config = dict(
    num_hidden_layers=21,
    hidden_size=384,
    num_attention_heads=6,
    num_key_value_heads=1,
    head_dim=64,
    intermediate_size=1536,
    vocab_size=32768,
    hidden_act='squared_relu',
    norm='rmsnorm',
    norm_place='out',
    norm_eps=1e-06,
    positions='rope',
    rope_theta=1020.0,
    rope_fraction=0.5,
    qk_norm=True,
    attn_scale=0.125,
    bias='none',
    tie_word_embeddings=True,
    parallel_block=False,
    extras=['short convolutions'],
    init='normal',
    init_std_qkv=0.0209,
    init_std_o=0.0209,
    init_std_up=0.0209,
    init_std_down=0.0105,
    optimizer='adamw',
    learning_rate=0.00151,
    lr_mult_o=0.775,
    beta1=0.9,
    beta2=0.98,
    lr_head=0.0054,
    max_grad_norm=2.0,
    warmup_steps=258,
    schedule='cos',
    final_lr_fraction=0.0,
    batch_tokens=[32768, 65536, 98304],
    max_seq_len=1024,
    doc_mask=True,
    train_tokens=412200000,
    max_steps=6532,
    dataset='wikipedia_en',
)
Each number is 500 + 25 x the weight over its row's rms, rounded and kept within 0 to 999. Layers, rows and columns count from 0. Numbers have three digits each. The size before them is the row's rms in percent of the matrix's.

# o: layer 9 attention output (transposed), 384x384, rms 0.0425, rows 24-63,87-127,151-191,215-255,279-319,343-383, columns 320-351
# v: layer 9 attention value, 64x384, rms 0.0469, rows 24-63, columns 320-351
# up: layer 9 MLP up, 1536x384, rms 0.0519, rows 0-37, columns 320-351
# down: layer 9 MLP down (transposed), 1536x384, rms 0.0504, rows 0-36, columns 320-351
o87 082:517473520482470535495474494453472534517496474472530480513483468534492469489485445460468469523516
o151 120:529497481524502523511475493496461495481517520504533525508498421502534505537415508498503494526516
o215 104:523509505524475464488522534487509497473555453486526507502502500486528496496457483509487530486509
o279 092:536488502496500491542562491501481481501538502521540471529493475458536516550442498476532489520491
o343 088:511497508477477503491489477468470475501511525498571519517509457498528500528450485478486491476521
v24 101:480484475504526519506513506453501508521494540484533493509466473489477503487532499527489472493481
o24 097:470487513571511550516548526513494450479456502461521505530522519486491508498573518513514495513531
o88 091:500478489514491480520575525498482463520484539503464505548517515491441511481527515520545471499486
o152 108:464505489520494501518511493477536469516496495494494507515476517502482503463549532509522483510485
o216 118:522476485531475507513566485482464501513485507520474478545514573488456534502582495501490496535514
o280 090:524484517490515516501508530484537494522508523482518470498488489514492505462524496508523482516489
o344 086:505527545505474481514539541490480484492472529510504429514499495501488524470515530528486499508560
v25 101:500472516504495528522524510451475516512475500436481516509520493509503525465485466499446534512518
o25 096:501520476542570503490540508500481528492482528467482504500477458482503522496476448498531494487504
o89 094:513486458540524527491513534484483467548496456539485505508532485497514524488481516490495503484473
o153 107:477494507516501465493517502500520481516475517464481472470525507485512510503474483504533483500496
o217 094:502502479540530511477524511512485543499474527521488509537476482488537505487448509493495502474455
o281 104:475528497513504483520490533520512533479486514485483503500477465503495538485458487505491494512519
o345 098:497518497517524493514477534500507535506476492509481497525504499500534498510462462493484529527509
v26 099:547499517512502520498496503525554497512503524463500510515489485542493505479469506486500505525534
o26 088:509511492535496433520494504463509500490527531450494492485487501500514520529450456483525520493502
o90 095:496511502530448468485501481488458495516529491479523505452472458507513497502468481521440473482540
o154 102:535533489524446472508494493500480468498515539515538489493542493471511516540456487476508495509527
o218 098:492517515501486472517527526466479501501485490472505485428508513524518490517491513490515479491490
o282 091:488521520530431438485496535516477468482497518478539512478492485488475540540458503465469518519534
o346 086:525482521472492472494472496473525507532497526493540485499510502512487488552478465484497513475550
v27 095:492506497489460498500498479467451500478452487499524548501467499508535512490465494495563534497492
o27 092:501526522457482545457469501524462479486458517521485481465480442478505494484491480528495489495545
o91 096:458559509527514570514475475553547477461473498514515486487475523489537504508545491530509554509484
o155 093:501525501459527516464534480522537466502462474465495513482507520476504507468534499522478499490489
o219 107:519496500495501576488469484527514501509473502518506532515515495492458489470541484481507535486513
o283 103:485538498450481544490492498442504467487490474484488550482490475491512496468522502528505530518517
o347 096:489533487516507527496520494507501487484490512505479522520513496476494504487554510464517530460478
v28 109:524476501533501486515472547478473520498523556534461516507521496489508487475492487516496542530478
o28 101:532475448506516515514497460511530508486535510525500532507519517511485503494515487450522480512497
o92 094:499486473517495494504553495487478497505523479489489505528502575520494469491520517475487523516515
o156 121:533484505534508464482447510507491521509514551502528507519508465464494472517489497506511524516489
o220 130:494516484507463502520549550494500454475468492500466484483473548513535498513574520486516498493497
o284 088:532486520534509479518495537516489523472478516451526503549475523480483509523553486484554543497488
o348 092:491519572508488502509454553515500486498450533517519497512486539508516472513529484497489555516533
v29 099:520476488525506483525513460516508483479517513550507510520493498511510550535531518490560489474506
o29 108:504458526492506509522524530486478516490531476515497469491510493485461530490549476502525489485509
o93 099:526500485513488569507508485478490497495471500487486481501531520515494519483554500500486508506490
o157 098:506517476509496472522473540519468502486490503532527485495519460474516528533455504498490495524496
o221 095:505502506517526491482468504507498479495535527504504429528484502466505502484492478530502498525517
o285 090:501517477494511481543455489495486530500491530539481482500543478461519544559445513490499488488474
o349 087:506507485491520485529479518491459475515494490537453460507510456429515514460476512512485476503498
v30 104:496488525493490538497542521478518488496510476480485530482519468479500528500527551499544508523467
o30 089:499476465494511486485515522524510500480526463539485501516509465541485539494553534530527486507469
o94 085:511498495556501452460496537491492506559549498533457493505547494529506526505520505494485537518480
o158 097:506553453488515491519526512486516500504513500546452502509522492483468514492477529542527489545483
o222 111:497468500496521517464468498481498500534520480502496459494484514468509494476490507482533495458512
o286 097:473503507496494479478456509514485510483509514485468501504518476499511536506538555520517569529498
o350 101:454495485511509486482539494494550495501519467535449498502534478509495510551502500511505527508500
v31 098:501512520503487477514510472547476494493511479506486496525453510457549530506476516485550507530515
o31 086:540516502444490485510434447489490513462503545491485492487470453487520494515495535516479551459466
o95 099:502502499465481522461440512500465505532505526498494519467499408490502490529449493532486531509534
o159 091:517515494474455427484442461496457485538478497492538527509463446479515516540473504530473512472508
o223 136:492503509462489522505445512487520522496503532498484492490501381537508504511435509496493505518531
o287 093:521509504465465452487424479481469486510487469492504492504441435465524490501501526531527559501509
o351 094:503463506500508525509422523489488468514524506468473506450470479487490488523493522498508531533484
v32 099:466495518493494489476520509477500484501494465481500490478522480479472475514521486476479499535510
o32 084:490506464491504494467533512517488481533438476486528500511512527483491487489500514505478496479532
o96 087:539498431497475462516496496550486470506494491512457493505532483474503514528464525505517478504474
o160 112:470499506472500510492550510508525503526468502470491490522503529490456501486535478493466500480527
o224 095:537487500494513512488506483525461556488504524481457489526515547476541475510526536523487505500461
o288 093:510529491443482500482555519529516498509461471502464488521513503524471464477505502505480464473536
o352 092:486513510508499508475539486543544518533456460496470530482502527505508477511517522524475493484507
v33 109:530517463525476500493533515514525469489506499533494487506510480508482504483463436460554454518493
o33 100:545463507483470521483544554502470480531504498543483507512473511509490513475519490489557491532513
o97 098:516521560507494481530550503494510478488503513505455504550468514488515510503518500513490531511537
o161 105:540503480516481524490510515482523498532492517552470496558520495510499508506504464501507506526536
o225 108:493505549458458518546508494466473508468502485493512492515498502500499487507539504501518516516475
o289 097:521493511504510514499539556513491491521469499514476496493491536525527493510529466486520483549543
o353 098:501506519494475529518518494519511477506459446502497508527504507485479536487510481509503473481517
v34 110:501518467534481511505466490508517509505477471532528513520476517510519473495496541487484493494523
o34 092:498503486538496476508502505508494502475528508509499478449524551483484529525495496487563483548521
o98 097:497481494485503471457502431516516504466484546486510476485499532530477486507496460515511480571533
o162 101:486534506519495477501528474504469502485519483538498508512522492490518533513432514462546502526505
o226 126:540528485546505396461469490534494496500525513499490473490533529490497500504491514522505502543508
o290 101:492516490491486454468495523495498493479500506508499513470485531459495511524458492480546511539510
o354 100:529521519513516440505538494484499506465515526475529510488462529501520481505492492488501462503485
v35 102:459490481477446494513544558474507463482518519504529493464507530510509498536481506503525520534507
o35 109:473474515528494514512512503506489500477502493455521498497508508509533489505531501499530481501527
o99 088:474512498542453527499544477490472484487494492506527522519478491516558490522463508501504479483496
o163 125:459532492513499483489523530510542469538525512470519472502513514465507484474478492536518499525521
o227 096:553516479466439492522545491452482493495495486486496514510500503522508506516555504504532502525530
o291 092:488481511511480519483513491499527485487473486461510506487528481516531470508542491508512521551556
o355 089:509511492538458467523516515481492489511487477433489507514491510490487489496520503520525503510563
v36 098:496512491513511521466519508518501507508543497482516496499499471523502488492541507516490512493485
o36 144:502503485536519467464512500493498499523476480513470496510497536484502509474482496520500482508482
o100 101:478526485522504459530528502503501521478485485516505511503486562465507525495503506508500502534463
o164 086:493510475501508503504515499480495493521472507513493518506522477527511527499468460498488478492473
o228 121:521492483522507468488509499513488511511486491507507497520491551470504511475483483504551499501510
o292 101:510480469526505486469500511495503460503487517520493502478516519511486510509492491487468460511480
o356 095:520503504541502484492552481496470499525496475483492543507515562496474547495544495509506464470486
v37 090:506469492501514512509535530453510514511472486492502551502502484527453501509491486474511492498477
o37 104:491516472485504534503474485501494513499509534479506523498496432489495501495490494515492514504520
o101 084:478502502500488511501493486498505487509483517509504475480483448527484499512457507516498480536549
o165 097:492518490505488519507502491506538508516493523502473490485513477518500508481449500484545476481518
o229 110:513495513483463483506481490525505515531487520496495496503479430535480509501480510520495495507486
o293 087:493490478483498523487507496471525500471499519422490539480491438519461516464532478500536485487536
o357 098:497496510514472490477474485496534520491496527496480543460493439531468517519446491467506473477527
v38 097:464503442500455514482498452500509502490483551527535456485509483456514503518499509501533537486501
o38 079:507504525455492536505500518527525484456462524479513528443480501548524503523508553540487494500455
o102 087:516510554474481513485506506491489498518530538484501512516484473507535506502482487526471502486514
o166 085:484477458520493525489522485484525534506506479479526521471491502523512468496519499551471476465500
o230 096:511505555465468542513515503494512518487507480478486480503530459546494495529510517502462515547522
o294 095:501471504500523550498520492483500509500512479479513507485497538511525488512557519524526507459465
o358 089:474525510487477551504513489497480478471516501464496452482503505524487515490507516536515504456489
v39 097:506514468486490513502474496552491522489489491495480481479497490481500546508473481490545461488510
o39 093:527503581452481511513482521506447521443493510459511525516485494464506538533524520525474512459511
o103 110:490538518514500543501538512519497470467509503486515502503496594484509488507582476532477523508489
o167 094:532500527477534467499522487546475502516476510496511514497518536464494508479532506497460504514483
o231 116:520498501522508548512530507496523473479483478482498506523505546507494507506562506499506531483504
o295 081:492476515454527500526508480485452501519524460502521537521517487476494506487499462506500528495500
o359 087:513500486494498522540510537502488479450507490471507547503519531480489476515541533494494516491487
v40 108:491550424499479491443529523464480506494497472503502456539464509493502493517516481501518514552516
o40 113:526505525523496477475505518487507482504467494507516498484478457533533475518490504496509472510534
o104 099:505491524468499472505487481493502521532499510511517504506495430512524492498434499502503487465528
o168 108:494555522481486524494513460475549478516515483519509518529508444529494503507463490500472466493524
o232 114:520474503453483515477472484495483546521522479492502498504537459497486485511460498486503483527519
o296 091:528541511494477534461558454471498473487489472474495502490462499527512481510536495482494459527539
o360 089:513468530472479499501511479453498482521524463480508501499497479522511499527485529481516449475512
v41 095:502480564536569524482526562491492511503475538533481499468515476499528503488549482518466492472485
o41 086:528501493532505514502536485492552495496505467522544518509500569509503540476511489475522499534540
o105 090:532479481490502482490552508477525489524501491479529522514495592502443513511531477483500488532528
o169 109:484513502501486567507517486504499520513519485509505504537488536506466516503557495499504500500525
o233 116:500473476528504516495558522515502473491495484456494506515475602476515513523559492506516507507509
o297 093:514502532509521536499527487489530508505499487518511490532485539518484496504518501507527478519502
o361 093:475492502505502558487579434465548519522482476541503493558511514557470496543509468469503508518502
v42 103:488536524497510530514465495535472491492517516479504494528480530523523463466526438506494473441507
o42 097:470483523482483523480488478533522489505531513490483510511498542485483484545511504505500537472529
o106 099:518484548550519480484535492483534486483515503473491539515487598504534462508544501530501550490503
o170 106:518505517514468502486522509520509485494507456461484504536473557482501488527533458479476514466512
o234 112:510494500506501485469518499514514486512528509465499511522493556482494487497552557514460537525509
o298 093:443508537497502471513508483487483511537519493477487515537478533508511470513475468490511527450486
o362 087:436462515491509515494534466507526505465506514514449490502470521534509464528481495505479565514467
v43 104:543496557494526498450483536463474527506512492508438470516517541499507504485516490498503536501536
o43 107:531527498507511463483527497479501516527535489493499508511503500502489497495466455480511509528522
o107 095:494516483467468497503474475438504535520463480491497539471527437545510474530460527465490503485530
o171 118:530529501512461494502478510509476501503498516520497473520526417503518513539411470488505494492553
o235 118:473503513484491476512470518493526528490479490473547523458458434499521489509418493503480497490528
o299 106:507543507501466467518520501501491504500501521516479483509503452495509506535416515482499476512535
o363 098:500487516472504509475503481491521532541468488503504531503496438524511489518420486483482496497500
v44 096:552495456508490520510496522488494474519510527524502504528442493512457486476489509481489541503497
o44 082:500465502517462508538466514494484478484490525431476499491474485478519496513526482495527496471510
o108 089:522464534480515480503509490524534480534523513488506464445491526490516525475516511530511448480515
o172 095:511442517470498485530457469489476482490488518509493484451514569479482497492514502483550496503439
o236 115:495488502502525511481505495498491474523468501471505496452525534500516538506471473507500454457491
o300 101:496504484486465482515458503520514529505513529526494488503504493495492507475463486487510472489494
o364 110:525488489464499471506458497488524494517498524527512476510509476512492495524452489452528478511507
v45 101:479513542489520495500464533497474508511515511455487483489485526557485502548508505486448488449493
o45 105:449517528506499482521503535466511538503537525489525536529459504482518482504481499525483540462524
o109 082:457499494488491540509514513467486501507471466534509488547493545492494497505510521515491501498512
o173 130:486495524489511486487495503488493522516490499512510470496498526515534506485457535507507506498484
o237 104:531488480520504498512540473533487471515464519539471503546532524499498517491515504538486542505514
o301 092:478465507500513524532455538451506524521514519486504506504460505512497479457454472524496497466485
o365 095:500494484474519471504529509475466497498493540500525513533499509508512483483477455495492503502496
v46 101:528490508455494524492475484567469459487500460454499535500507490493464518484509497493515499479489
o46 078:524514492489480465518526518454491524536530542517509495520482457484517495486470493540510495575512
o110 086:485461509543542473502518503517516500502514494505523474482489509506525490497540516523488496512534
o174 092:534482491534512507496528521505501512478496496506500485485507511475519514455452514494525487535487
o238 112:481521497545497454503533472515493494507513476498566502471526571498493482498560519513507507495470
o302 093:495449467549526513511590488493497504541541506523496501492529519502511517497530503494526504522505
o366 101:486455480501515485474545470493515535476510503516513505477516478534520483548479505518506483525523
v47 101:516518488514542484504507558541457452467498499478531563507522513482510522486510505521506489521489
o47 101:470474523523508494486525509512481500508527496543492475532484551479500532481544496528505486504504
o111 108:491475487553504479519559512530493488486516477513504498513462593471513524514561490519517517523488
o175 111:492540470501501517515566490500510476501511495521468459515517577484503525475572490542520506491516
o239 113:477468496527522501493511476533488491527484501502494517501447569509511502488542487492528506483485
o303 089:475534498517509504518524499488496485494509518496487494522517566505517519508565522556495509530489
o367 105:454494472535496509493592490474512521478484476546461522510496539485509550529554490506494507519493
v48 096:501478511521548505504513531491495511516509461513502509455519493499458500500504494480494481511462
o48 119:520471483517541465519495506463484502526521497515504522542478533487478527500495494510505517516502
o112 096:516501508449506490519485513458469512541509486501489540535495441497459530510452492480518485482512
o176 096:490505487502492487502471482428485495523495504533485476531509470516490553516453472509523524511541
o240 111:497502526437508447540494485465485531506508504481506500511479418503514520525438481497514504488490
o304 088:505513493499523472500512535495507483475519508478506504467476501479495537516490515529495501520521
o368 087:517504489474497479509478499439492524568497417519498521536481484470510564511506505501494486510528
v49 086:509482504473500522530497507513528535473435509474528503449540504476537522465489513524527467531496
o49 084:469484498512496525526508504500456477460479479517522484479532502465487517489558547503488538495468
o113 077:486505496531493497507558517506506486454479516511529491535489567475478515494558483511489536528492
o177 110:471494484529502488515528489512506482527497471496526487471504583491493498489635493505492544514487
o241 109:504502497514480502511529500490484492481494505510493505555504565537483526495610496494497514486493
o305 088:506477477518501533528477505469507488474486489491519488472500537498482502492603512502503554542485
o369 093:506517486538454495532530514497460478441500496482500474498498562465495524488583501519519547507499
v50 104:462451537503477508482501503518506474491506460502523523555532524492551498488484494541512440474515
o50 097:484452502506493488492526483532452487487527478483485468525525516521507509518525517498487517529451
o114 094:461466481569459439477499496469503521467472551509475499469539531516519464538518498484477562539489
o178 104:469494500556471463533526533549482462486552477504529506523495534496534494530500515470511504536492
o242 109:498514463541472440479455515512523514497520542507489482494481454518472505499510494504479505555541
o306 104:478431536535472432495490483504478466490515493488499501512546497496533477533472484454506517531487
o370 094:473464514525488442516456505527496485453512546456477516478514464494505489461485531520502542514482
v51 095:519532553499481517533511477513543505514480497470495504552496469506451503455494522517485478529514
o51 084:478529502473527475482492502494493483519527516445484509507470484426471501496471464485517547511501
o115 085:484516526519501488474523486521521496459481492513509453471498526485506514511530495508494501518510
o179 100:530499470526489451484522467504484477489472521490507469478536530476526515532501489445538474512502
o243 099:489489500550509487509529492526520493478463516518521504470531519517518524495508530538505490467480
o307 091:501519485504508447523501520508495480493508521507528475487489489458476527519452467479510485527541
o371 084:527488503514503463499498503535500495462503528467557525518493500456486511479482478492509494502524
v52 097:492498492504530503496523501447465486542505489514486513541505505508474471469505517500475492514528
o52 083:474472487535538506499534474523536496554523519463503508488478560491484496488526431467557501503516
o116 089:522455483522520457475468498517492519514498521518483510470514465504497502518435495490518468533500
o180 106:481488491502456474484485482502496509510502512497496472531497467507513495537423469473532477493528
o244 138:517487493514527454497469487530506513510496508495500496473506434488529492507397526489514472517505
o308 111:467521488491489432474464524534503526512503516512492507489496501513503498501415498498501483500511
o372 095:514485503478560465485479473557513534543468510520493486497514465507524504488456498513503488526510
v53 098:518494485511506476523486511523502500481475477451485518517557512522489488504503459482459511490552
o53 105:466487524518510456486560541461471509500533472489473473509526507498517545522443477486506490535488
o117 092:488514516500455500491543495469491491489483452488462495514465534476523523499538491471470496466462
o181 110:512521511489516482509517520472477505465513497489486444484540475498511531506433479510505506550533
o245 115:495555499532521465510559524484490497526466468526517528487483559492502495499538486527522516434492
o309 101:492508525534497474492555526492507487470517488500479510451546510506516549542448459478478480532514
o373 097:468518482483482502488572542445478510496469443501513545544511530457512538514488501515499487483542
v54 103:475490499478535504498507457506498532492495562490490480497480456500483486524526461537449497481505
o54 085:467486498514490491496475498514518463488522482465517505480511451489490447514475504511499507486522
o118 099:507509479514465532525491453485519505486501492514492476509467521495501508496562504499500489492496
o182 115:469486510524474524496542489480497503501515483459522494498520554522515510500518487488489498493511
o246 148:510516511515488524510510479514504495496515492505487524537489541494472482478550529525496522512508
o310 087:505472490511456478524507494498518517493511488462546481477502475511472499469425460507480477480517
o374 103:495522496494450489483497466532484488486509542498496508504500504491483522498484499477498530493529
v55 102:552503462457511492495515508478515513496495499468503488520479536551451485460483485462491505520522
o55 106:492538519534515514518461532495492520483485548461499503471475399492504487498455491519488489471530
o119 087:529549502492523525507500523523554491515503487519503441477490480488506520458490539535516488488469
o183 097:510525504492508487498464501505512496517483546471501468466503506526483486491487478485514489459481
o247 107:495506500499505557512511509479495493508477535550507519446480436471489508464449497508489468470458
o311 103:510552497492475513540455513488507529515491545480512491489470476512498504451465480520482486479545
o375 095:529523505486512512493458548492510535501490566513524470485503475526496484499454473475499465460511
v56 105:493500545485494529500453459517482492498506494476500496501479517501518491510499526495487532524501
o56 087:468508536516481499510493520507514503470531492489480513552459500472489506539475477493459506474512
o120 088:483519535544501518509470548510494480465536477481467500515518445462555545528472495480479521476428
o184 108:515526524510540494474515548504503484499489498477478477551467484509525504484451496521472514475516
o248 108:508522512481529541542477499504548490476491502507522514513529428489531478507459521491516511480484
o312 096:459551515521525482490511541541479506532482474523473524524481461498528499492451512536443499493512
o376 103:457507495544513503517500529508485480472515481492475512519482529483506505479499516519465521503478
v57 097:486525447509492481466480454532499502503436564475508497490490516519508458508494475493472494465517
o57 101:456519521464496485549509507489484509525528517500479489466493474538509505548440489504503468524479
o121 100:467471536445491511489487469475486514506480499460516545520447436523498495509492512502474497490506
o185 105:486487518479524510505486505470487533505531477527514498465481458507482499485444502492483492505503
o249 099:491522540495466438507512473495520479511494511498533522501508465530503491511460528506482496500508
o313 097:472504508538530488490502483515500536527506478511487520464501479490493482539464488494523479481453
o377 100:484466505494514475485478506501486481499499537517482489500477432498510481553435492549525452514491
v58 102:488488492518482512498534479500508522512518477470503511521489539527499529500466552493509525470516
o58 096:502497498525516502490495507546540511536479511499519501453474478529526455466496530536512508439518
o122 085:468480489554507483536487471534509533497474520511500485506495492506490535500491476517532499494503
o186 100:469500486522472477521469523517517525482482485491545541491470501532490514492543538538513491503490
o250 100:526488475556522483489510486481500528523481520517473478532488499484450519500504470506502475558523
o314 085:479487524511490510490430489493522542532503534500521498506479535495490498468503530515499541486479
o378 105:521484550508489460495476455533524489521500542506483445471551476544520547526510508502504482486502
v59 101:506486521543559492440472511486520486510493516475497524495516540528486487488556430496502509467493
o59 081:526503493486547548505453494494531510518471505525504525508512458483515485528485499542474485524493
o123 084:527515496442504496534474492456506501542526490470504558522469476489473470457483514509498519470527
o187 142:534487528502511536518474485496528511501497460498492506494486493494482501489541478514480505479505
o251 103:491502552429480558515504507492462529530489472456486518492467452495512485494492501490444516503491
o315 087:519487507485526538520490493492513516501510471466513522501512508520488527491511490517498485473478
o379 102:478496495428516525478495473479552530525475476540465501491500467532514508534465481476490497492525
v60 103:535521495498474507513501530482513529490492515524491509456476521509537532506502522513487468502512
o60 115:482514550472506508501505516528507505482541494516494487489494507518502495481528520514532510480500
o124 106:446515551566508496531524512536514491461490504515496482541474574476533502511541483518509529496499
o188 085:514528503487520495516509509528534512510528512544481486502490555505496494483585501522539516512506
o252 108:486438499521486510523525499505494464501507480503484481507465565510496514484583493497529502514492
o316 102:503514534496528517528432491496502497486520519507490485485472515503519489490544507530496559504529
o380 087:499524550536486495531498523548490466437516489523486510512481542471502520493560472528502527502521
v61 107:529508442513486517492508489490456473535496511481496523507530518492484511474497530537467506487526
o61 085:504508509541532475496453472499491514510539526460448476504496549494494489486484475502498487498514
o125 084:531490502494491499496448428511501496478470510518500531472524461530511487498472491534501504468519
o189 105:516511475550471498497479501494478467472503461489513459452517502492526535489515520491510515463540
o253 127:485465530525497453489493497505515502503477504500506501484456454484493513486415455499487478504520
o317 096:478565452531456468492488500506509455491503483489489512475554529473532513510434570507474481474498
o381 087:536538506521512494462464474535497488523508460518498455487524528494493481493503508439490487488495
v62 100:500500504527548490492509518509512486469467519441497484511481485508503512489500508471504518478528
o62 091:473553511495534474475515508550489510541509490470468502527510445486501504507482545551452540490494
o126 088:451541493496491456499518515524502501516470472474510490524495518475505510495517520491449541521526
o190 113:488489502482509505481542515532512499537483489464501505498518541505504503494519510508490525513514
o254 108:506507505519480467515513486540496502473472522502488513486494506511498509474518512524526509485539
o318 093:509468491490519537453491508493509484529494457422482530491470458516464466475553514499473539514525
o382 096:493481493518516509495498479520469495508496523446491532502489505498501486497509500506508527488488
v63 096:488517485535528515503500541475499507509495508493507540521471464512509486526494508487485499504477
o63 101:543522503461522528487431505527504493477494510489510517494480514527508496518547528509490505494498
o127 086:505519520456523475515449497549521512489509519499488499503487493503491477516459521524509507519553
o191 106:520487513499515509511503490500534502513517450506504522511472520524477494489594510481528515502468
o255 112:514458509468468531502447488525508492486462494475453482500522464513494515494483513481515493494492
o319 097:528495525479552494455452524513531493490503459448502552509479512520484488490595509512522516504483
o383 111:512519509495510511500448491529515477478507500479483525482504537524484477507552499490506510515464
up0 101:515476507530529506452489467487516485500540514507439483476517505469476478538484508500521483521457
down0 099:483517521536547505466523546495478532492524510522471491509504496496530543469477432523504479485461
up1 085:500517466491500515442521498475511545518504521479494523478522474466501509545513488534493521535489
down1 116:503486489471557497492507535526452577490510485512516510506527503506493503495511515510491471495486
up2 105:516488506470479519539491521486504493482537460479481503538503476458502482494485440508524486483455
down2 103:498504456508477519509491487485496493500501490498452536485570521522534549539517523456477473519524
up3 113:472503487471497563489485463465501486510441472495485540521487468542507479464454547509540485463514
down3 106:511494493479486488469500514562505473441529515525505506440525476495507525517481522490505508513524
up4 102:494457460418452507497514496489523493478495482518493486525517486502491511557496528502516521527493
down4 102:506526480474495476516490477498489506544451491510514472517493526472506521474506489551487500515528
up5 106:531483489516461502490481514432488502519489453469485480516489556485461507500524479515511535532455
down5 100:502485492467498479459523476533530473475478504518523524503493456508516507551502535504496507531505
up6 095:520502482488519506436579543507496499520466515491478498503501472502532505478537532520472490552477
down6 101:501484448462505494489530520512475545508472454502520477512516517510541558509445484494532514483503
up7 104:514502530451470525522510487485509497489501535508483489490535496523509468519507466483462468502482
down7 097:483561497503497505515521510549481480479484478521486492482494524474532519495467486549500524476480
up8 102:525487500458493458488487456497506501509527510505477497524551492540497451494472522470531487462452
down8 095:471547499501505497503516460508522463478509498501489526463498479517496493503479461493518504518520
up9 095:506481529515510525515506485465556506512479469496488481519526517504488469504514489517547513486472
down9 109:502455512485526484522509504494506559488464521495537494514513477535486508499460515468555443506509
up10 103:505468471497547514513524453531533497502504509474452490513524514503445464536505515514537486502475
down10 100:537482475494515530534491498494474478533516471500503470528506479502497500514511496493531518503497
up11 092:482516498485524520493508490449555509461469519498508497555542496488518512481494461502515515513450
down11 093:487492494451488469470485454517463511486530493489494439522546504467494512528503493530530487512526
up12 099:497479497514554479490543508491454513498494523450464563506488534532516436503503490497485500524532
down12 097:534485476527503538523517464506505479524480473526467525499525541453580510488482460494462523543464
up13 103:510496499473513487480544440511478503496454479499481549522507502504509472444554500455518486484494
down13 099:472452474530491512491523549481487473543461482485451529474487515509515488553489492482497509506487
up14 096:487520488498508521479549516482518485531432497511486517515549476492491457514439492533512478488438
down14 098:499505501508453531545481506551501487491506479503517510478479478503510454459527472464498483520555
up15 098:525480489478532482483509511453532505474502506487503495488501503464466503485522510507553500444474
down15 099:503489514480545500503509528474487548507538480515496500515495508497520493500522519521446474485483
up16 096:472513489521475495482486524508463507530507513507488516538424530558510504471469500483506507504489
down16 094:508502516529515496457522506512494519508557474512538495506481476493501487495497504514461474494479
up17 101:509498510498504512543524470461495548520491474472444535514512470508488463546488510454511459484477
down17 097:517460508508513466516480540485512466500465502505530507432503509513490518505487498483484483547523
up18 095:515502509499503495516515491480476490483505477496489530520497524474496480475504538481511517496498
down18 094:503449506487509509478531500482487571512462505518511493530526512472514503517492500500532436500500
up19 099:495525473513499514505530469488490555521509523503496508511564475538496521506473481497502474482519
down19 095:451502500486491536487471516514515500494520517441514467496513460489487526483486489507495525480546
up20 107:484512501488484516532496493459526500500468543549516507454498509496527485512488530523459491538466
down20 102:487521538529534520474505502496471522466498548459475555482480496489486504499499476517520492489505
up21 104:485515497459480489461507475458494524503536466502500503509522523487480462511467510445493494469496
down21 103:480514514489500475507504528502507462495487546496491529463508495505525496511518502489515514488501
up22 102:533481439463473479523516493510491497514507509507515481504481520499457499482489480473487484480489
down22 112:490506501470542443520500483488473555474491533539511465474508499494516497493488514477454454510497
up23 091:519511534497515515543521537496488479488477439500473489489538489455476488506478517482540492475541
down23 088:486521479462519475478520468535529520477493495471500483446520477507531551507519523532500468483483
up24 103:500482500499544478496551473504491544440491497514510487480508505482527463502504516511510459489511
down24 099:548504512543482459491458483511511490528499505503503495491476537516476529503514511489512489516526
up25 105:498506522514510501421528469457489521508492503480499541486493513504504494505512496515514481483497
down25 102:492514458471497525520510545529510480496474533516468435501500522533493505486494424497482524516487
up26 103:526479510507541480522503492509514504483503491517462523501526471462498496490503532448543548465513
down26 099:464524520444509530482505480522501491508517528545475502480454495492490541525555492500510506507508
up27 098:512513530478522480510503530475492513463542510454483490520477517477463465474476496523563495500504
down27 094:452517452482490499492544530476491491501497534517518501507478489520534458536487506486507498478522
up28 106:511542519484511509538518522466492537472505465460506528468487496477451533479495494446505519499426
down28 099:470452487489495536536460514472500478506476490501491511472470507550534512480517500485487473474508
up29 107:514481507516525532506510515458523511520522477491470482488496495478477473532497480531514490513427
down29 101:490557489481488523490464481491524468511462517493510488453455517569512448474472468483494490463499
up30 100:499438497499506444554534511488538555477514515466484495471470486493464545526484493481509431510530
down30 092:482495468501477443481508529466501471491506480495520485481476452466480516446486481479504493500492
up31 106:517472533498478452486498498501488524481482525494485515497473531508464484500479462501518515514526
down31 104:509490495525481495501493493482455535529556428451513525518481474471512488515511542550466461527535
up32 096:526483511465535519465508527503519513483452514453498509548500483508514474471511451492522502499476
down32 092:450488535475545524483517524457478536480474491539551483531498451497481542506503513507488477503486
up33 083:532480493505499499535497465469500478523521482488492511525472478494518498527481440537520484544520
down33 092:511494532471508517475490500517511554529507504515515481520525501494505502521535535519524439461495
up34 102:523500470496528454520518494448467505523470510498495531529518478512504480488473487527512460481498
down34 098:512502499483507497509497503517481496484481529509516471526510461491478473483482500502469478465477
up35 091:456483514488514524506511485455536517448490505527493514506500510519523491485509537465527499481477
down35 086:523517503500503515509517492487496493482515550496485485514484483535484475506526499495486499458470
up36 105:515455452496465460475535527502511513457498487517454579494475481467484499499473485489488497479484
down36 108:540496532502522470492491515476454494532519524518497490521509462470465487497517470503464451508484
up37 103:487466502507479525520495515518490502527523496464499501504448504487502501484506472514514524503493